Weights of a small transformer language model: vocabulary 4892.
Each number is 128 + 24 x the weight over its row's rms, rounded and kept within 0 to 255. Layers, rows and columns count from 0. The size above them is the row's rms in percent of the matrix's.

# layer 2 MLP gate, 768x192, rms 0.149, rows 305-310, columns 0-191
size [ 89 102  90 105 108  96]
[[108 154 139 108 129 102 145  84 130  77 132 107 141 144 151 151 151 111 100 203 136 109 102  77 107 142 147 120 115 160 134 147 163 130  92  86 129 153 130 115 131 135 162 120 152 135 122 110  78 121 132 108 109 115 114 137 126  92  99 141 156 136 129 110 121  92 138 100 137 166 133 125 106 137 134 159 113 113 125 100 146 138 128 111 130 139  80 138 136 106 115 132 111 173 104 131  84 117 150 110 129 141 162 164 184 107 126 163 126 135  97  97 150 141 124 163 143 120  94 106 113 164  94 105 133  88 146 146 152 155 127 128  99 132 172 108 156  88 131 131 198 106 132  83 145 127 137 110 173  65 117  99 135 124 118 143 137 112 105 164 143 138 127 129 122 147 104 142  99  78  94 137 107  94 100 156 146 104 132 116 158 116 122 117 146 123 109 105 132 119 134 100]
 [106 125 170 165 141 162 130 148  86 152 116 132 119 118 117 150 158 110 135 110 188  97 162 151 141 143 138 122  83  98 134 142 135  85 120 157 165 104  90  82 152 148 122 168 126 142  85 132 131 126 123 136 136 152 164 110 121 124 159 140 108 153 170 155 143 104 154 107 108 158 106 127 157 176  83 102 134 110 128 107 106 166 100 151 105 107 166 190 172 150 121 125 120 101 104 146 171 101 108 126 135 129 116 148 127 142 184 131 149 110 121 156 109 109 135 160 156 143 147 153 102 138 138 133 132  79  94 106 111 123 141 131 161 138  95 137 141 111 139 102 108 140 133 125 141 142 167 104 139 101 115 136  93 153 164 131 148 116 114 138 184 139 143 149 113 122 141 116 141 126 190 156 150 117 147 117 112 148 109 136 150 123 103 129 143 134 129 147 151 137 150 179]
 [156 174 118 136 134 133 154 131  89  87 184 168  89 120 134 116 120 131 112 173 123 131 120 145 151 130  96 147 110 173 150 154 109 149 156 122 117 149 170  91 138 139 145 143 115 126  97  87 166 120 111 156 148 110 138 141 119 121 165 186 138 128 146 121 143 140 128 153 127 126 176 133 140 163 180 155 115 119 167  90  95 144  87 133 142 112 135 135 157 162 141 172 159 134 134 118 109 109 125 146 116 129 101 105 133 169 129 129 134 121 108 158 155 100 132 151 126 137 137 117 157 100  92  99 185 124 132 125 187 149 108  75 132 132 133 158 133 128 150  95  92 114 119 146  92 133 133 123 131 123 111 160 126 122 146 138 134 127 119 126 133 131 119 155 132 136 144 151 123 128 119 106 129 147  65 150 121 102 100  69  57 104 106 127 138 131  97 116 110 157 147 141]
 [137 168  94 122 101 145 113 145 126 161 128 138  96 134 138  94 142  98 164 123 157 137 140 113 176 122 127 134 111 138 121 124 174 165 114 112 103 139 146 137 112 161 143 120 197 142  55 132 121 121 164 112 157 126 176 122 130 157 152 133  61 178 149 137 101 111 114 125 134 163 144 118 100  97 106 114 138 149  90 105 121 133 110 127 123 106 116 153 134 129 137 125 122 120 116 139 108 128 152 113 106 124 171 100 146 131 125 101 137  96  93 111 109 134 130 116 120  85 113 172 113 124 152 148  80 156 142 110 178 121 148 125 169 135 167 111 127 121 154 154  82  95 111 160 168 143 133 110 156 122 108  79 126 128 116 138 145  96 149 143 111 162 108 124 141 140 146  97 117 129 130 123 112  87 130 149 101 143 133 101  88 140 119 137 105 182  78 144 120 122  91 121]
 [103 144 117 146 110 151 125 130 126  92 134 134 119 139 133 140 136 128 120 149 100 101  99 129 120 140  99 129 123 104 139 104 121 139 117  91 111 149 145 139 111 130 129 176 110 106 136 200 164 133 146  94  96 100 156 134 179 120 126 179  92 124 114 185  92 144 146 119 145 160 135 118 138 128  81 155 150 134  87 102  90 128 150  94  95 136 127 129  97 143 134 128 101 140 129  55 138 156 215 136 104 150 131 139 165 155 158 124 154 118  91 126 130 118 149 167 110 120 126 157  95 154 142 155 127 143 130  82  96 109  96 160 124 143 138 137 122 116  83 160 105 161 113 137 121 140 128 126 130 140 117  94 114 123 117 117 135  84 110 156 126  96 110  93 143 179 137 126 147 139 131  99 133  86 130 111 176 169 120 126 162 130 131 120 119 118  99 121 152 109 140 134]
 [146 147 108 130 135 106 177 139 148 134 117  98 155 102 133 146 136  87 140 114 128 102 134 134 134 148 102 120 126 148 144 103 127 127 112 143 124 133 120 116 129 123 145 120 136  66 139 121 174 147  84 106 116  95 126 140 120 143 133 128 132 129 127 126 129 110 144 137 162 153  92 103 148 149 154  73 148 137 170  80 107 155 115 142 131 149 137 108 142 102 124 112 168 125 122  88 154 178  89 154 150 159 106 135 163  98  84 134  87 103 116 116  98 132 113 132 141 130 135 132 138 149 106  88 129 142 187  86 170 136 112 142 121 153  94 157 153 135  94 133 143 143 159 113 112 126  94  87 154 107 136 130  81 102 128 128 137  96 110 107 155 105 125 151 146 145 126 148 146 163 150 132 124 119 170  96 128 124 155 166 183 184 108 152 111 109  97 150 134  63 119 167]]
# layer 2 MLP up, 768x192, rms 0.147, rows 305-310, columns 0-191
size [101  92 107 103 103  98]
[[ 92 126  93 106 150 119 121 173 119 128 114 116 150 163 155 156 148 144 145 176 156 134 127 148 104 169 132 166 145 160  91 111 170 137 146  66 155 170 145 157 104 101 138 130 174 131 105 139  90 135 123 121 110  92 159 141 118 144 103 122 121 171 126 161 158 174 145 112 143 143 131 104 150 173 132 163 115 105 173 114 124 156 141 139 123 137 124 137 141 158 169 127  92 149 127 136 125 159 144 143 153 179 129 178 138 132 138 100 143 126 138 145 115 131 165 175 116 153 100 108 145 156 138 141 115 140 155 103 141 139 136 138 127 155  87 104 193 130 147 140 133 139 132 134 149 160 132 132 105 119  93  75 149 119 104 148 114 110 153 171 127 122 136 137 127 145 107  98 138 129 107  85 129 122  96 177 117 138  88 115 130  96 125 142 119 149 118  98 156  96 113 135]
 [100 114 145 118 121  94 126 138 113 150 113 106 125 130  89 125 168 128 129 108 163  81 176 138  87 149 145 153 113  84 154 135 147 113 167 146 143 109 130 118 142 165 108 186 121 137 100 107 157 125 121 142 139 155 136 116 134 112 121 154  96 166 157 128 131  91 154 105 135 148 132 146 176 165 127 114 121 134 148 127 112 162  93 113 121 136 136 167 165 128 122 116  97 103 105 156 176  90 127 127 159 125 123 142 117 155 168 138 126 133 125 169 107 119 116 120 131 147 155 136  72 176 159 131 101  86 105  95 123 113 106 131 149 132 108 118 126 137 136 112  86 116 118 115 156 144 173 124 156 135  88 144 102 147 179 145 154 109 110 140 180 112 104 150 105 116 152 141 114 131 184 168 170 123 143 130 101 131 115 139 174 141 103 166 123 152 140 154 145 135 165 144]
 [138 179  98 163 139 114 161 104 120 114 147 161 131 119 110 102  93 138 113 126  96 138  65 133 108 108 163 127 137 144 145 133 123 100 134 156 149 121 147 149 152 104 144 158 137 131 115  78 174 143 158 106 103 138 112 147  99 149 130 108 116  84 133 119 169 155 109 163 100  94  79 127  81 153 141 136  82 127  99 126  79 136 122 119  96 106 151  94 150 124 144 167 140 156 130 140 111 131 112 134 145 135 135 112 124 178 114 141 130 150 102 121 115 102  79 115 113 105 140 125 106 144 150  77 163 140 119 140 208 117 161 121 129 122 115 103 153 136 130 112  65 109 134 132 122 120 125  94 108 138 101 138  88 137 156 115  91 137 125 144 154 124 135 129 130 160 135 152 138 105 117  95 122 118 104 132 148 170 143 115 109 140 114 148  97  80  85 155 136 151 132 137]
 [151 118 101 124 111 168 124 113 160 125  85 180  98  95  76 132 144 125 100 117 154  96 104 120  99 158 135 117 142 123 101 124 107 126 143 152  91 139 126 145 142 160 127 126 120 118 135 133 165  93 134 145 173 112 141 118 140 136 141  80 126 146 113 129 148 144 136 143  89 133 124  83 126 110 147  96 142 104 137 120  99 111 115 160 113 127 130 138 159 106 159 140 135 146 121 123 143 112 103 141 217 117 111 160 120 133 140 119 135 119 136 129  90 138 140 107 115 168 100 147 155 115 145 131 151 133 117 110  96 155 119 112 131  70 140 159 108 172 104  54 140 146 107 113 118 137 138 136 142 133 105 117 140 113 129 120 129 124 134 168 149 103 118 100 100 126 141 147  60 147 104 119 111 164 122 102 112 111 172 158 105 141 120  77 130  92 129 199  92 140 158 138]
 [107 137 136 135 164 126 146 146 141 143 134 162 121 139 140 143 139 124 123 129 129 162 106 104 112  85 119 123 109 138 122 147 152 160  79 154 114 110 139 114 123 110 137 115 177 101 140  67 115 103 108 113 173 154 109 162 109 116 158  96 157 126 200  91  82  98 124 138 135 100 155 137 128 117 161 109 132  89 150 128 142 127 130 144 156 109 106 155 165 131  84 103 131 117 125 138 148 106  64 140 138  73 111 131 151 116  99 143 146 182 156 135 113 127 135 137 157 144  79 126 167 112 114 135 157 125 114 171 124 129 171 121 140 146 126 154 100 140 180  90 136  90 125 144 144 136 111 115 100 103 153 129 123 100 135 112 105 143 126 100 131 157 140 148 107  53 126 157 125 122 116 126 148 152 158 127 136 103 165 159  85 100 114 124 123 129 113 136 138 148 158 128]
 [121  93 131 131 186 103 132 123 144 113 122 130 106 115 116 150 128 119 143 142 101 113 139 141 101 126 130 152 126 122 109 147  91 127  98 155 162 139 129 119 190 143  88 146 110 156 145 155 111 143 110 149  89 143 190 119 117 115 113 128 139  81 151 109 124 155 103  85 102 130 127 161 121 121 148 146 161 156 107 182 150 139 164 115 124 111 111 150 140 117 154 143 193  97 177 152 137 112 148  83 114 134 100 117 119 109 133  91 134 124 104 142 136 158 139 137 132 132 153 194 131 105 116 157 113 153 109 134 106 139 134 118 137 128 146 142 133 111 102 127 126 154 141 124 135 131 114 110 103 101 144 186 137  90 122 141 128 161 127 168 126 146 144 120 136 131 108 153 161 100 148 151 143 131 105 162 171 108  90 172 144 154 115 117 117 118 169 154 181 170  71 107]]
# layer 2 MLP down (transposed), 768x192, rms 0.134, rows 305-309, columns 0-191
size [ 94 106  98 113 101]
[[154 131 133 117 127 127 134 115  99 142 128 137  92 123 139 105 108 135  80 115 132 106  96 108 158 107 143 100 144  74 140 136 118  98  93 143 100 109 109 117 141 143 158 140  65 134 110 144 134 128 104 118 142 168  88  94 150 108 183 143 119 111 117  84 133  75 124 129 128 149 130 114 102 112 128 109 143 158  99 197 108 114 100 158 151  91 138 100 102 119  92 116 121 118 131 138 112 133 106 127 111 125  99  88 127  78 156 155 122 157 145  93 119  99 109  97 131 144 169 148 135  90  83 147 142 114 100 146 128 117 125 128 127  89 151 149  84 136 119 145 124 113 131 156  99 117 122 157 138 153 181 186 108 105 128 110 155 138  76  97 123 129 104  93 145 111 141 175 101 142 138 161 112 149 137 114 105  86 150 114 136 150 151 117 154 140 162 145 126 143 138 121]
 [175 115  66  78 134 123 129 134 143  97 193 130 129 155  90 129  99 122 101 104  82 113 129 122 159 165  98 113 159 150 122 110 114 175 123 122  85 130 147 142 111 103 120 114 131 119 142 102  97 141 160 129 103 130 105 145 152 147  95 132 157 154 127 103  97 220 121 164 110 123 132 167 111 126 162 198 154 136 114 112 170 138 113 104  83 128 103 140 134 110 168 128 150 115 134 137 105 142 119 122  90 164 183 103 146 124 123 132 142 134 138 122 108 102 106 126 103 125 127  89 136 134 127 120 110 143 155 114 142 147 108 163 152 131 104 112 127 146 113 110 133 132 143 132 129 124 108 146 119 188 142 144 137  94 136 105 108 118 166 163 106 125 102 144 150 132 128 121 112 107 116 108 123 112 133 110 126 126 106 115 115 132 122 142 109 165 148 100  91 104 112  71]
 [135 103 164  95 119 148  97 164  99 120 100 123 147 146 123 125 105 129 145 116 105 138 179  99 127 146 118 171 158 108 108 125 165 122 147  97 129 119  92 125  98 124 120 120 122 117 153 154 101 129 108 134 115 103 158  73 125 123 102 104 124 188 122 151  95 116 117 112 171 174 157  92 164  95 101 107 146 148 111 155 176 124 145 117 159 129  94 159 118 171 117 121 140  93 149 132 133 121 161  93 130  90 153 141 175  92 116 140 133 130 120 126 142 163 145 111 161 106 128 105 135 108  98 152 129 141 145 143  69 123 124 127 168 100 163 130 123 124 129 173 134 135  86 138 145 124 119 169 137 105 149 154 192 131 122 157 146 144 117 115 136 187 161 118  96 132 128 112 145 123 128 129 136 150 116 159 137 100 106 134 140 126  73  80 151 148 142 122 137 117 141 120]
 [ 91 115 130 146 150 138 132 126 115 107 183 135 129 141 168 113 154 140 136 127 123 141 106 130 122  89 172 113 122  97 122 135 105 135 114 111 131 107 131 159 134 112 178 128 132 153  85 103  88 132 134 146 133 131 107 137 140 155 168 143 100 125 106  99 118  85 137 137 157 141  98 121 152 129  84 126  94  93 161 192  94 141 154 111 125 105 100 168 126 100 119 128  90  96 134 148 100 136 134  81 109 166 116 158 120 135 113 127 119 130 189 142 130  82 111 124 118  82 124 144 105 118 112 131 101 109 129 146 150 120 110 116  95 119  83  98 121 147 116 125 135 120 126 173 169 111  68 116 138 119 132 119 105 155 153 106 173 121 143 142  85 124 138 104 129 140 172  97 139 132 162  90 142  89 161 125 106 133 117 120 119 105 117 142 100 166 185 124 126 153 117 176]
 [ 83 118 147 104 153 147 159 161 130  94 128 151 106 159 142  98 135 119 119  88  89 132 100 125  98 119 123 111 127  82 155 144 122 130  83  88 143 123 154 145  93 165 119 150 116 114 142 159 158 161  88 137 109 111 157 122 140 100 139 168 121 125 117 168  86 149 113 102 160 130 147 123 146 152  92 163 136 145 120 127 116 116 113 116 138 161 137  92  92 180 137 139 106 138 121  91 102 139 133 133 143 156 108 144 144 140 146  99 144 126 105 131 140 133 119 160 114 116 167 117  91 111 115 150 135 157 155 101 131 136  99 125 114 123 115 142 147 103  85 137  91 170  70 152 131 122 143 125 156 154 116 107 143 118 115 163 135  88 106 133 127  86  99 117 158 190 128 100 142 111 156  87  85 153  73 130 143 160 132  95 150 119 133 155 126 164 100 103 144 123 119 160]]